Each number is 50 + 12 x the weight over its row's rms, rounded and kept within 0 to 99. Layers, rows and columns count from 0. The size before them is the row's rms in percent of the matrix's.

# layer 4 MLP up, 1024x384, rms 0.0708, rows 896-914, columns 256-383
095:29 59 78 43 59 40 28 68 53 50 51 56 85 42 54 35 40 55 72 52 61 55 59 41 46 48 41 44 21 47 56 57 56 43 27 04 34 49 45 42 44 48 46 57 40 58 64 40 35 30 54 42 65 40 49 36 49 45 58 57 55 52 52 39 37 61 36 81 38 47 58 32 40 64 53 45 51 58 63 37 47 43 28 62 38 31 57 42 60 58 29 52 53 55 46 49 27 38 43 46 66 47 49 38 56 58 43 46 54 40 71 69 65 53 39 42 61 62 34 50 43 66 60 47 40 60 38 37
099:63 59 43 61 78 47 53 31 43 52 49 39 56 35 45 70 58 57 41 44 44 35 50 44 48 53 51 43 77 59 38 37 33 44 27 41 51 49 34 40 60 65 47 77 37 65 71 61 35 43 29 80 32 58 55 56 48 46 70 11 41 42 64 32 43 53 45 46 46 40 63 59 36 37 42 62 57 26 35 49 44 41 42 42 44 40 65 46 47 40 60 60 82 49 52 76 31 44 62 47 29 50 32 54 51 39 49 66 58 51 34 35 49 56 52 50 49 79 48 53 48 29 39 44 49 43 44 49
099:68 53 38 36 72 43 42 47 58 67 32 55 44 48 48 55 67 63 31 49 49 68 55 57 58 50 53 41 49 45 38 65 74 72 61 40 27 53 63 40 48 77 56 54 62 31 65 55 29 53 48 62 47 69 47 61 28 52 68 57 55 61 58 67 57 38 35 64 62 67 51 57 40 31 31 48 59 51 49 63 64 35 64 32 41 41 56 31 45 48 58 48 50 36 55 64 56 63 44 44 46 48 68 59 49 46 49 56 35 50 50 62 73 46 51 47 48 58 80 59 68 31 43 46 54 68 35 59
105:44 30 56 39 56 59 20 59 46 52 50 40 51 56 56 39 49 66 53 54 40 47 35 38 51 34 45 60 57 53 50 42 69 61 58 49 72 48 41 30 61 31 68 38 70 51 59 39 62 38 49 57 56 66 62 46 45 49 49 65 65 33 54 67 68 42 49 48 35 80 64 49 54 57 37 57 53 42 47 61 53 50 60 23 57 37 53 44 51 59 55 61 53 52 53 56 67 47 56 34 66 50 62 68 70 32 53 40 73 37 38 27 44 51 40 51 27 48 45 52 61 54 55 56 56 34 56 64
101:35 35 54 36 33 56 52 40 50 67 44 52 73 27 42 35 44 37 50 83 53 33 51 50 44 53 67 29 26 54 45 63 54 46 63 35 56 42 70 67 38 48 63 45 50 56 50 41 34 56 44 52 27 64 59 69 49 43 51 27 23 41 49 29 62 34 57 73 38 54 52 56 60 59 50 44 52 67 52 65 55 44 50 46 59 58 48 42 57 50 41 60 63 33 26 48 58 70 58 39 49 43 41 53 59 60 51 53 48 54 62 48 49 54 32 63 53 50 42 44 90 55 55 54 50 50 50 48
090:59 46 37 58 63 72 66 41 56 41 47 47 48 36 26 36 32 48 64 69 18 35 65 19 58 55 48 25 24 51 52 58 76 49 33 34 49 47 66 48 63 24 50 50 42 48 86 40 47 44 45 42 58 56 41 65 53 58 34 42 58 47 47 62 51 61 40 47 63 64 45 50 36 48 52 50 37 28 51 64 48 45 61 57 69 66 39 58 60 62 50 44 60 52 48 55 55 36 56 50 55 57 48 48 38 57 51 45 77 25 50 53 53 40 55 43 71 60 51 67 36 39 52 57 58 46 59 55
105:69 33 43 61 40 36 56 54 44 41 71 58 31 69 43 60 76 42 61 48 56 41 35 42 46 45 67 61 48 47 69 66 43 76 38 30 50 48 55 34 44 71 51 34 60 59 59 55 42 37 54 60 27 43 60 37 52 37 74 68 57 60 65 33 40 49 62 39 56 43 39 56 67 51 40 31 51 60 58 57 33 45 24 44 42 76 64 56 61 37 41 48 39 51 51 58 42 50 39 38 55 68 47 47 56 52 37 47 25 41 69 55 50 73 36 46 51 53 63 51 59 49 41 56 34 52 71 48
101:39 42 73 54 56 37 52 33 42 30 54 42 34 48 44 47 61 46 60 68 44 49 64 66 46 39 46 54 37 40 63 70 60 45 59 45 53 59 70 66 38 51 35 33 50 45 44 46 30 49 77 25 52 31 34 57 50 44 45 50 58 45 51 39 53 36 63 59 28 40 67 46 59 46 39 43 63 60 75 46 60 77 37 57 44 42 46 57 36 59 40 36 46 43 74 57 53 54 23 58 61 65 60 40 66 74 56 69 52 45 52 58 23 33 53 68 53 28 64 71 48 57 61 51 61 44 57 35
099:68 46 32 24 46 66 56 42 58 53 55 47 42 42 34 48 49 50 53 50 24 49 35 56 64 37 57 55 69 42 33 77 60 27 35 53 53 67 56 59 35 46 53 70 40 61 40 50 70 57 34 40 49 62 41 56 45 67 49 72 38 33 42 51 31 52 76 34 49 72 69 39 66 68 45 42 51 65 51 57 38 65 71 22 41 49 54 51 57 47 39 62 48 56 44 78 58 43 46 61 57 55 40 44 86 38 53 22 45 64 57 53 67 37 52 59 54 47 58 38 61 57 55 58 34 43 53 57
092:42 49 71 51 42 24 55 45 50 65 63 30 40 64 25 64 67 55 64 55 60 51 47 37 39 40 47 54 64 27 35 51 38 77 68 44 61 53 60 64 45 59 58 41 56 59 46 38 42 51 43 41 51 50 57 33 31 43 70 57 71 63 45 64 56 45 61 34 56 46 42 41 44 44 54 53 23 60 54 39 67 36 46 68 34 47 66 60 52 40 43 51 31 51 55 57 51 20 59 53 36 51 19 49 48 52 49 49 42 46 50 49 47 73 38 61 49 36 43 48 52 54 53 38 51 41 41 38
101:46 55 50 60 52 47 51 48 52 43 55 53 57 39 51 44 49 54 44 34 54 45 27 60 44 51 40 40 59 59 39 64 41 48 38 45 64 48 40 50 44 52 77 31 59 46 61 29 77 41 57 54 48 43 50 53 43 64 47 38 43 57 45 49 68 39 52 61 46 54 44 44 59 40 66 65 55 33 54 50 53 29 51 40 48 24 35 54 41 39 54 53 39 59 53 53 54 76 76 42 56 58 36 62 40 51 41 22 78 56 60 38 57 43 36 42 50 32 56 56 53 56 38 58 38 29 44 49
099:34 63 64 43 64 54 68 40 55 63 31 59 54 57 44 37 60 44 42 73 35 44 43 52 47 60 43 56 35 38 16 36 57 62 40 47 56 47 61 29 30 41 62 72 37 46 53 68 34 63 56 66 65 32 57 62 38 57 39 41 37 49 41 47 56 56 60 41 49 73 55 51 59 42 63 42 45 54 44 35 58 34 56 50 46 65 34 44 45 41 64 34 44 37 53 53 59 51 65 57 52 40 46 28 76 51 60 56 53 62 45 48 48 50 59 50 67 34 56 58 46 33 52 31 50 58 35 56
102:48 59 37 44 64 28 52 61 58 57 64 40 38 62 56 57 55 47 54 50 54 61 35 39 50 42 52 45 80 60 56 63 45 29 62 33 40 36 59 37 37 51 50 30 38 33 51 43 47 49 70 63 45 43 36 49 27 68 45 49 58 50 53 46 42 64 42 47 39 45 54 45 71 69 60 34 48 34 51 67 50 46 44 63 52 66 50 30 63 53 66 69 36 30 44 42 52 55 61 34 46 55 59 38 50 51 40 49 72 45 35 59 29 58 53 71 39 49 72 40 39 34 72 59 39 41 68 32
092:29 28 31 57 37 69 56 37 51 57 46 52 48 57 77 42 57 66 39 64 51 35 42 63 58 51 64 60 63 23 40 76 34 25 48 37 53 64 36 41 34 44 62 40 69 42 54 49 51 71 40 50 45 56 29 63 52 61 57 65 44 34 56 39 91 47 77 47 37 58 55 61 67 37 25 39 45 56 54 43 49 61 55 67 63 49 46 64 47 45 56 49 62 43 49 57 47 38 52 48 47 57 45 52 38 41 59 32 52 63 45 83 41 61 31 52 38 56 34 43 44 62 52 49 82 41 47 40
094:50 56 58 42 31 63 31 42 62 56 38 73 67 48 38 47 51 71 49 45 57 56 59 52 63 69 67 60 53 41 51 48 67 33 46 46 69 36 41 37 35 53 62 73 46 54 36 51 51 56 41 51 44 50 32 37 58 49 57 58 62 39 49 32 79 44 48 68 32 73 51 53 56 51 66 48 28 48 71 43 78 43 80 20 45 67 36 58 68 57 55 60 41 44 37 63 41 50 32 47 45 63 61 40 59 57 51 53 55 58 38 53 46 71 36 37 45 45 59 47 51 42 67 60 40 51 69 73
105:44 67 50 37 45 57 54 44 73 42 57 54 38 71 45 65 59 62 49 56 49 52 73 54 59 47 39 43 57 37 59 55 46 53 48 72 54 41 45 79 47 52 52 46 50 58 78 42 75 30 75 36 30 62 39 42 48 38 39 49 56 46 56 50 56 47 51 79 36 55 64 41 44 59 43 37 69 52 43 54 43 66 36 77 55 67 34 54 53 53 43 52 53 50 45 56 53 62 49 54 42 52 41 47 48 38 45 66 28 68 59 47 67 51 52 56 43 64 26 41 61 46 58 51 66 44 51 47
101:61 50 39 56 71 75 67 58 60 50 26 60 43 28 38 47 72 44 72 70 57 40 29 31 57 59 48 62 54 55 47 45 45 56 58 54 68 40 55 70 61 43 35 53 49 45 66 36 62 41 59 54 57 37 33 47 43 43 59 58 70 54 32 25 52 48 68 60 44 40 54 46 65 29 52 34 41 54 39 47 48 39 60 56 63 47 66 49 41 38 45 60 59 63 52 47 50 16 80 36 30 69 38 51 44 37 49 52 50 71 39 38 51 53 49 36 43 51 42 37 56 59 35 51 67 45 39 35
100:62 40 56 56 51 31 39 45 30 31 55 70 58 33 60 57 47 33 46 29 23 42 25 52 50 42 58 36 41 49 23 37 26 55 53 37 78 67 61 48 63 65 54 62 57 70 59 43 49 43 55 35 39 63 38 42 54 80 21 33 59 55 47 54 48 69 36 48 56 53 59 51 50 36 49 67 57 61 60 47 52 44 52 45 52 57 43 61 63 15 61 60 63 49 26 63 49 50 58 50 55 43 16 69 41 56 32 54 54 47 55 47 30 32 31 40 76 74 40 64 41 43 48 51 41 43 63 54
097:40 58 68 51 39 60 43 42 53 46 69 47 39 51 52 30 41 51 59 46 68 50 39 67 37 39 34 50 56 59 64 51 56 53 47 64 56 65 61 52 39 21 49 27 34 52 49 55 31 49 56 39 61 45 45 50 17 52 43 39 49 34 37 55 69 30 58 54 42 47 60 76 47 28 36 67 59 45 39 60 44 72 49 53 64 50 45 40 54 48 48 73 73 28 60 69 43 46 49 39 38 48 70 51 55 39 74 63 45 52 57 37 33 68 59 60 71 84 54 53 54 56 36 65 52 45 59 44
# layer 4 MLP down (transposed), 1024x384, rms 0.101, rows 896-913, columns 256-383
096:64 53 43 59 59 54 56 41 47 67 37 23 38 50 49 55 52 48 47 55 50 49 28 66 47 55 52 73 60 67 81 60 25 45 84 76 53 60 49 70 43 36 46 39 46 34 32 54 73 66 65 47 43 46 52 43 53 45 50 39 36 42 48 75 59 71 60 51 47 57 59 64 41 48 51 46 63 37 25 42 28 50 70 46 30 49 68 50 57 40 58 52 51 42 62 44 39 70 36 46 27 62 38 41 58 53 59 50 52 80 39 44 33 42 52 35 44 57 64 53 49 32 58 45 81 59 68 70
098:53 58 65 50 28 47 45 53 44 44 35 68 36 49 36 34 42 47 42 56 51 53 46 67 62 65 55 71 38 46 51 44 58 54 37 42 29 80 39 62 52 59 51 49 60 60 23 29 67 43 71 39 54 53 50 47 53 58 61 76 55 51 48 48 51 48 47 54 55 73 57 57 55 65 51 67 61 37 57 32 56 61 66 54 46 67 49 44 55 46 45 65 42 45 51 33 44 40 26 59 49 37 62 42 37 35 30 33 47 39 56 41 38 47 45 84 49 31 70 52 57 69 49 51 34 61 63 55
097:67 70 40 45 60 65 58 52 67 32 68 21 62 65 61 56 43 61 59 59 43 53 56 67 63 48 41 52 20 50 55 51 41 37 61 36 44 38 33 71 62 51 42 43 20 44 46 38 37 42 69 30 48 50 38 46 50 56 51 42 68 49 50 58 51 33 43 45 61 46 68 67 63 61 61 45 64 40 38 51 64 55 44 61 58 50 42 49 49 48 39 58 56 55 64 40 49 58 38 57 32 64 38 45 59 65 36 47 50 47 73 25 46 61 64 57 56 46 33 36 49 48 58 46 73 43 58 42
103:45 55 78 72 54 40 53 61 43 50 62 46 45 38 55 58 58 37 48 40 21 29 44 45 26 63 67 60 44 53 43 48 65 71 69 65 66 65 31 29 58 68 68 45 34 45 72 42 57 30 62 40 56 58 26 74 57 44 59 72 63 47 16 38 47 69 57 63 59 73 68 43 47 57 29 46 51 61 52 43 21 42 37 37 48 26 53 45 34 49 45 64 51 55 63 54 49 41 78 56 51 51 62 68 36 55 75 33 53 40 56 54 41 51 44 56 63 44 68 58 42 52 54 53 64 43 47 58
100:36 36 36 67 40 56 50 54 61 34 43 51 34 62 48 49 30 38 62 57 59 72 65 71 33 57 44 70 42 63 36 44 42 55 27 63 27 66 46 31 53 66 48 15 56 75 59 40 47 67 44 60 56 21 68 32 52 49 48 62 54 61 45 75 44 72 60 40 63 60 57 49 61 48 41 67 45 50 64 69 60 49 55 30 59 48 49 49 41 38 36 40 58 67 42 27 27 53 41 53 47 39 62 56 39 48 28 33 47 33 50 50 34 41 56 47 46 54 54 46 44 48 35 41 33 45 48 37
089:66 50 56 53 51 69 51 46 42 33 58 36 30 63 65 45 41 80 54 62 54 60 40 47 56 40 50 67 61 52 49 40 62 39 56 53 55 37 63 41 43 63 54 48 45 52 44 47 52 58 55 41 47 52 43 37 64 57 62 65 44 52 58 52 63 53 54 52 49 59 69 72 50 58 46 75 53 54 71 61 49 64 43 33 45 53 55 26 47 41 65 46 55 58 61 53 46 70 63 61 32 55 59 57 46 54 61 53 31 63 49 44 57 49 35 31 50 45 36 47 62 43 66 56 43 85 53 61
106:62 75 50 49 50 39 42 32 51 62 56 67 46 29 65 53 54 65 36 77 47 47 59 54 58 60 56 45 46 63 45 48 68 43 56 58 60 54 58 51 55 40 33 52 31 25 33 42 48 47 48 49 64 60 51 65 55 50 32 46 44 23 36 55 40 58 33 47 48 40 67 54 27 50 53 53 72 58 69 55 58 46 59 54 59 66 50 54 52 41 45 60 72 49 63 54 46 37 34 17 42 33 51 31 35 60 68 69 57 36 41 44 64 60 48 67 55 54 64 56 61 38 62 39 51 58 44 35
095:64 49 39 47 60 60 45 68 44 75 34 56 56 40 61 65 45 55 51 49 52 49 36 48 53 54 67 59 67 60 35 52 44 53 57 68 51 36 38 39 69 56 60 64 54 47 58 66 72 60 30 60 52 52 56 30 49 54 42 54 51 35 46 46 45 36 30 29 48 45 33 33 57 48 71 47 51 46 32 63 58 15 54 52 62 56 50 60 38 39 64 66 72 65 33 57 37 47 54 53 44 47 57 44 41 49 48 37 43 69 36 44 65 53 45 44 73 50 56 36 53 49 37 49 57 39 63 62
097:61 64 24 35 64 49 60 46 38 45 52 46 40 63 51 64 69 30 66 42 51 49 40 63 38 59 31 56 54 53 70 51 48 59 52 36 43 45 44 35 62 35 38 47 41 44 50 48 33 53 50 46 50 47 72 47 58 41 38 52 64 51 64 46 44 24 58 55 45 58 40 53 43 52 49 42 47 61 49 70 35 49 62 62 54 78 50 39 33 42 62 72 65 59 49 55 53 27 82 52 54 43 45 49 37 46 34 55 65 50 81 44 69 61 56 49 30 57 24 46 34 48 50 53 47 54 40 42
095:66 48 36 59 60 74 46 72 50 48 57 47 60 48 54 45 49 48 37 46 59 74 53 70 41 52 69 47 34 64 68 27 64 32 32 39 36 43 40 47 47 46 54 51 45 46 44 50 36 52 53 56 49 37 50 42 56 55 39 47 37 23 61 39 38 59 45 57 56 46 40 45 53 41 51 32 66 47 58 55 12 54 54 44 56 61 42 36 45 43 51 58 63 69 47 51 52 51 57 58 42 76 45 58 47 57 62 60 43 60 75 41 57 34 51 25 31 40 55 58 50 50 33 54 50 59 40 45
105:61 57 45 52 42 64 42 48 29 54 57 44 26 56 47 76 52 45 38 80 47 54 43 45 41 45 60 58 38 36 46 45 45 74 50 65 53 57 64 55 56 58 65 49 55 56 49 51 44 59 67 55 33 62 38 52 61 62 56 38 58 41 41 72 48 53 45 40 40 41 34 52 54 46 42 50 41 59 31 52 36 65 71 47 52 41 53 69 44 43 49 45 65 63 58 47 57 50 44 27 53 46 48 56 71 58 51 63 53 57 55 54 25 50 56 81 19 32 39 38 33 37 18 63 49 68 31 59
099:48 52 54 48 52 62 75 41 37 49 36 45 44 56 40 56 38 48 46 55 42 39 71 57 62 43 68 49 49 41 56 52 40 56 55 65 64 58 39 47 27 55 45 47 60 47 51 35 57 20 63 65 54 55 70 50 53 74 60 37 49 36 37 39 53 62 63 19 56 71 58 61 39 44 56 47 51 46 52 62 61 60 49 54 37 58 71 56 60 26 49 75 47 77 48 52 36 54 47 46 56 35 65 58 32 41 26 41 58 45 65 56 30 31 36 54 64 24 43 54 56 54 60 66 49 75 64 53
104:32 55 57 60 45 37 47 49 49 39 42 60 31 54 65 63 68 36 58 72 53 57 45 30 59 70 46 63 42 58 42 62 28 57 57 63 50 66 47 35 44 38 50 36 35 57 51 51 73 60 48 63 39 49 53 50 78 46 35 60 52 68 54 56 31 76 43 52 41 35 54 46 51 62 21 40 71 60 31 64 58 41 61 22 27 65 42 69 54 36 45 48 52 55 57 49 33 53 44 43 72 59 56 77 74 50 57 47 79 40 60 38 58 43 29 62 51 56 28 42 49 34 59 39 34 43 54 59
099:55 71 31 51 63 43 41 49 58 60 29 67 44 59 55 50 62 50 68 59 42 49 49 49 47 43 45 33 45 58 28 30 23 47 51 45 42 44 48 25 89 44 58 44 52 68 49 44 68 35 49 62 46 44 54 67 50 43 47 57 46 50 53 53 46 44 54 55 57 34 36 57 36 57 52 58 53 53 61 71 57 45 43 58 46 63 47 34 52 61 48 37 52 49 34 49 57 23 54 32 43 27 41 36 54 66 56 36 46 31 34 32 62 69 59 47 37 41 53 61 65 42 62 49 53 56 41 52
093:41 57 64 35 57 22 48 43 46 60 59 45 75 63 54 73 66 37 42 61 41 46 35 41 51 42 61 49 30 62 58 38 47 59 44 44 31 68 43 62 63 51 42 50 62 36 46 35 49 36 34 40 52 48 65 66 63 48 61 62 40 51 50 57 48 52 69 42 55 28 49 58 43 53 40 57 66 53 35 60 35 35 43 57 51 66 51 44 42 40 58 57 64 46 58 42 54 59 41 67 42 36 25 40 53 55 34 44 58 31 49 44 53 53 51 69 57 41 42 35 72 50 56 56 43 46 28 55
102:30 59 59 62 55 42 38 48 63 55 47 53 63 50 65 46 74 63 41 83 63 42 35 28 57 57 50 70 35 59 35 42 68 31 48 50 38 48 37 56 35 52 50 36 32 26 52 35 27 64 45 66 41 68 61 54 50 42 61 47 54 54 30 45 48 59 56 54 54 49 34 77 26 60 43 41 38 32 47 72 60 64 58 44 44 62 48 53 69 65 47 55 54 48 48 63 40 41 50 60 45 58 20 48 61 42 56 43 53 32 30 50 57 57 56 52 50 69 63 41 24 57 45 73 41 53 54 52
103:63 23 45 36 59 42 43 37 59 47 47 52 71 57 59 36 39 55 52 34 34 58 61 60 58 34 85 52 48 54 28 58 54 35 46 47 33 41 38 72 16 64 67 48 45 64 28 81 43 47 37 40 33 50 65 42 46 47 39 49 52 62 45 73 43 37 48 63 51 48 56 54 61 77 57 62 63 62 49 63 43 45 43 55 34 57 59 69 54 50 57 39 42 46 60 45 54 46 53 45 65 54 41 70 54 49 73 55 39 69 58 45 61 47 43 65 58 51 45 57 45 29 67 22 55 56 60 57
099:48 63 45 60 50 62 60 42 54 33 51 41 37 60 69 26 62 45 60 57 40 57 60 42 45 51 43 39 77 56 32 32 61 48 58 61 50 49 48 53 43 49 32 57 40 55 27 47 31 47 35 50 57 60 59 43 42 27 68 64 40 40 24 65 47 56 44 38 50 52 36 51 41 61 68 38 33 56 53 45 61 21 65 51 54 42 45 61 55 39 62 48 65 49 51 51 59 37 61 32 48 52 70 52 47 54 71 39 29 76 68 39 49 78 64 66 42 47 51 47 46 57 39 43 45 52 25 40
# layer 4 MLP gate, 1024x384, rms 0.0679, rows 897-914, columns 256-383
102:36 52 82 47 32 49 31 54 58 40 43 52 33 64 58 57 37 46 46 53 53 26 42 67 62 54 54 55 39 47 71 61 75 54 48 52 57 50 51 55 45 34 29 46 58 60 40 43 42 30 63 33 47 44 63 38 47 59 34 48 45 55 60 51 34 54 49 70 60 63 51 75 81 56 36 46 69 52 70 47 41 65 59 56 48 59 33 61 68 58 44 52 34 44 67 44 66 50 53 44 60 56 46 37 45 51 43 45 47 48 70 64 37 41 58 61 73 28 59 49 48 61 36 58 50 61 47 53
097:60 48 66 54 48 38 48 35 62 49 57 50 36 39 39 51 45 56 19 60 48 46 21 58 44 45 36 72 46 66 41 51 38 53 38 61 74 46 48 54 39 55 46 56 47 70 56 49 61 50 27 67 54 54 61 60 79 51 72 65 43 28 14 27 49 41 67 63 42 49 67 55 52 64 68 45 43 63 50 45 54 50 63 38 45 52 36 55 53 49 59 65 45 41 52 55 52 42 49 58 40 61 46 61 39 55 72 49 71 40 30 74 58 64 43 31 59 56 42 39 51 55 44 56 36 34 30 36
105:55 52 49 50 47 39 53 51 84 51 67 45 36 50 41 54 46 37 63 38 58 41 70 72 62 65 39 41 51 36 55 55 48 54 62 31 43 55 30 64 46 38 48 53 52 56 57 39 36 64 45 56 41 48 28 83 43 47 52 52 31 38 42 36 59 60 49 61 47 45 63 63 36 49 60 43 47 52 48 44 50 78 60 41 31 64 62 37 52 52 42 66 49 41 43 49 60 49 44 83 23 66 35 41 58 72 48 38 34 53 63 41 54 58 29 54 67 60 56 53 57 45 39 42 38 52 50 37
099:50 53 53 64 38 46 65 48 50 55 43 47 56 59 72 39 61 62 48 84 75 58 56 25 57 35 51 50 61 47 62 47 51 35 29 38 39 60 42 53 70 41 56 42 49 39 54 40 56 52 39 41 66 40 65 46 51 62 55 47 65 64 47 77 32 60 55 50 62 57 44 53 73 60 60 50 38 64 57 54 55 50 62 60 49 44 46 38 48 33 72 33 56 62 49 45 43 40 36 60 72 66 51 50 70 65 31 38 61 43 37 45 46 44 34 45 69 45 62 48 56 60 38 47 45 47 61 51
099:48 30 52 38 51 45 48 37 31 40 70 43 43 58 59 42 32 55 69 47 41 70 40 38 47 47 40 50 52 33 54 47 55 52 63 35 43 45 63 52 45 50 47 57 39 40 47 18 76 76 52 63 51 44 41 19 38 59 61 55 68 57 48 63 59 64 59 38 79 68 48 67 38 71 68 42 64 52 81 69 36 68 68 43 47 18 53 46 65 33 42 44 48 59 61 47 55 57 79 39 49 68 40 55 49 61 47 62 39 44 54 37 50 49 62 51 62 38 39 56 62 53 62 48 37 49 39 53
100:59 51 49 56 41 52 53 47 49 35 38 49 40 47 41 64 67 37 50 41 46 36 47 55 49 65 56 49 66 36 51 53 46 33 40 64 41 57 42 53 52 59 43 47 49 44 58 58 45 54 48 24 62 44 53 55 51 52 50 74 60 59 60 48 57 45 59 65 43 70 56 44 73 45 79 38 56 58 43 45 37 53 50 61 56 38 46 38 42 39 58 44 46 34 57 63 31 49 61 80 63 47 45 36 52 46 54 40 28 47 44 60 64 50 54 52 42 80 54 62 62 41 41 49 29 40 40 41
098:44 48 41 67 67 47 54 18 56 56 53 34 43 58 44 74 28 62 40 48 73 63 32 38 46 58 40 20 47 42 43 40 54 49 45 48 54 53 55 56 56 45 48 44 57 72 53 60 48 48 40 50 65 45 46 53 30 33 53 60 38 40 67 60 56 65 31 37 80 50 55 68 61 61 39 58 51 45 59 25 50 48 45 65 59 50 47 48 45 65 63 58 51 60 39 36 63 48 66 40 63 44 58 57 63 68 53 66 28 46 62 48 45 45 63 56 70 65 59 49 51 40 45 21 56 52 53 52
101:60 73 40 49 63 52 75 44 43 31 54 44 57 27 69 71 64 58 20 59 25 51 60 40 38 22 56 35 34 62 40 40 66 31 66 34 51 46 73 60 49 70 52 42 65 49 61 77 63 63 37 38 43 60 70 60 71 58 57 65 35 60 49 35 43 38 55 67 37 38 57 57 55 54 53 59 33 56 25 54 45 33 37 66 61 50 39 47 42 46 51 54 64 42 57 77 53 60 50 49 48 45 49 36 32 61 47 31 68 52 36 43 65 54 47 49 42 43 41 77 39 56 54 53 38 57 51 58
093:41 48 55 60 25 50 49 53 39 65 34 56 81 53 53 47 65 39 58 49 59 69 34 53 33 63 49 70 47 47 50 46 32 62 38 35 62 44 47 53 30 54 73 36 61 62 44 36 59 47 61 57 36 43 59 40 43 44 59 53 58 47 51 45 44 38 41 46 76 60 51 63 38 41 56 35 62 60 67 50 44 22 24 57 40 39 61 39 52 50 41 52 46 47 51 52 63 46 51 45 38 53 42 46 71 38 31 50 42 50 51 59 36 46 56 57 58 32 52 45 44 46 63 46 56 57 52 28
104:55 45 46 33 48 54 53 63 59 57 67 58 49 44 46 71 42 53 34 40 48 42 61 62 57 50 42 54 31 44 59 23 48 46 41 46 50 38 52 55 59 45 38 41 43 58 59 64 39 34 71 58 45 54 61 62 52 38 73 35 57 58 59 35 65 32 38 54 66 56 52 52 56 53 55 32 79 55 40 54 40 40 34 49 70 58 47 51 39 52 40 49 42 49 76 47 46 67 60 46 60 31 69 25 46 37 73 43 33 52 63 44 79 78 42 59 39 49 64 55 55 49 48 45 48 34 38 34
097:56 50 59 41 37 48 42 28 45 64 39 48 55 50 64 65 58 25 54 41 45 37 39 49 42 39 70 38 63 43 31 33 66 53 33 51 43 51 38 43 35 67 51 45 61 74 55 42 39 71 41 44 52 58 44 51 58 17 52 85 71 46 42 63 67 59 39 44 36 38 58 56 45 43 40 58 49 45 67 52 47 42 55 50 56 51 34 46 63 40 74 53 57 60 44 51 61 54 44 26 59 32 42 70 41 32 48 33 39 28 61 68 71 56 72 38 47 61 55 56 61 39 50 34 67 35 56 48
101:48 55 55 28 58 58 49 33 62 42 54 33 52 60 63 48 60 43 41 87 39 37 30 33 46 59 38 36 62 54 41 47 24 49 71 68 39 46 47 73 53 55 33 20 59 58 56 59 57 51 59 48 56 30 54 51 66 57 58 35 56 53 42 34 56 58 59 52 26 52 55 65 66 75 48 47 42 65 70 53 50 38 47 57 34 56 52 49 53 27 51 37 65 68 46 55 48 49 41 47 54 74 49 57 26 54 38 48 46 48 61 28 63 38 51 55 37 58 49 49 52 49 56 50 47 47 43 45
102:43 53 50 68 43 57 46 48 61 36 53 33 39 40 37 28 47 50 53 68 64 37 46 47 44 43 67 79 50 49 74 51 65 50 39 48 54 62 46 77 30 54 46 85 40 38 72 45 38 59 25 34 54 49 56 40 45 70 28 39 58 31 45 73 45 37 54 37 48 44 45 67 50 53 52 61 49 42 41 30 49 52 55 45 44 54 41 62 42 33 47 55 76 46 70 35 32 59 30 66 48 47 33 38 39 39 64 54 48 48 47 77 53 35 57 52 48 48 56 48 59 56 31 84 39 42 52 27
092:45 35 68 54 73 52 40 58 41 61 47 64 23 49 52 63 36 78 44 43 44 34 58 44 44 39 35 51 55 64 50 48 54 42 69 62 53 37 34 56 32 58 31 39 25 41 50 62 60 62 62 35 57 27 64 57 46 43 50 45 45 48 35 47 59 39 65 47 50 52 54 48 52 54 53 43 47 44 66 36 42 47 45 56 62 58 42 55 54 54 47 38 41 60 38 59 51 55 49 66 59 49 41 46 53 39 42 69 52 61 34 35 41 55 54 34 58 50 42 37 43 56 53 47 46 35 57 52
099:31 74 47 92 43 24 57 41 46 35 76 48 44 33 60 58 59 48 55 39 73 41 64 55 53 43 51 27 52 36 63 26 36 54 60 33 50 47 32 69 51 37 26 60 56 54 42 33 39 34 30 43 35 35 48 39 47 50 47 47 82 53 49 50 70 36 72 66 59 50 50 52 46 64 63 62 40 41 47 71 55 64 18 59 42 56 42 41 46 49 57 81 50 48 45 62 59 38 14 51 56 61 44 55 45 59 59 61 59 60 48 58 62 50 56 36 74 45 55 48 43 47 69 46 40 39 23 60
104:47 29 43 55 41 42 67 36 50 73 58 31 65 37 58 47 57 62 60 44 43 51 47 34 54 46 55 69 36 29 60 44 46 51 57 48 74 47 48 64 85 75 72 56 87 67 49 53 50 37 71 32 53 46 33 33 32 34 70 59 35 47 35 60 54 44 51 55 35 33 45 62 50 63 44 55 48 33 33 71 53 59 51 58 41 37 35 31 48 60 41 34 56 58 26 64 37 61 34 36 60 64 28 49 47 53 55 44 53 49 48 53 25 24 72 23 52 41 21 73 48 48 45 64 72 63 46 32
107:23 54 54 41 32 53 38 50 70 57 56 46 32 43 25 28 58 39 22 48 43 57 45 45 53 50 50 34 52 31 47 55 61 53 69 45 39 41 44 53 37 47 63 48 50 62 54 58 68 25 59 71 35 59 57 52 49 56 70 60 46 47 60 35 55 52 46 64 34 61 56 56 57 66 74 70 57 57 41 51 37 54 32 53 38 55 27 56 53 49 51 35 67 64 57 30 50 51 57 69 49 68 37 54 51 46 45 48 45 58 61 60 49 54 35 45 55 48 70 64 61 42 76 50 49 32 74 41
093:55 38 36 61 41 74 55 41 49 50 53 55 39 60 53 83 46 45 52 37 31 48 36 65 53 45 42 36 36 38 50 54 68 64 29 56 36 62 47 47 53 50 32 65 35 36 35 45 55 45 40 50 38 51 59 37 30 69 48 43 42 56 58 47 53 46 51 40 41 48 72 47 44 45 48 64 56 65 59 79 41 58 65 42 48 39 41 73 43 53 57 69 73 47 42 44 28 58 63 39 37 50 52 40 51 45 58 71 62 50 33 65 36 67 62 71 31 42 38 47 35 70 72 58 49 30 46 67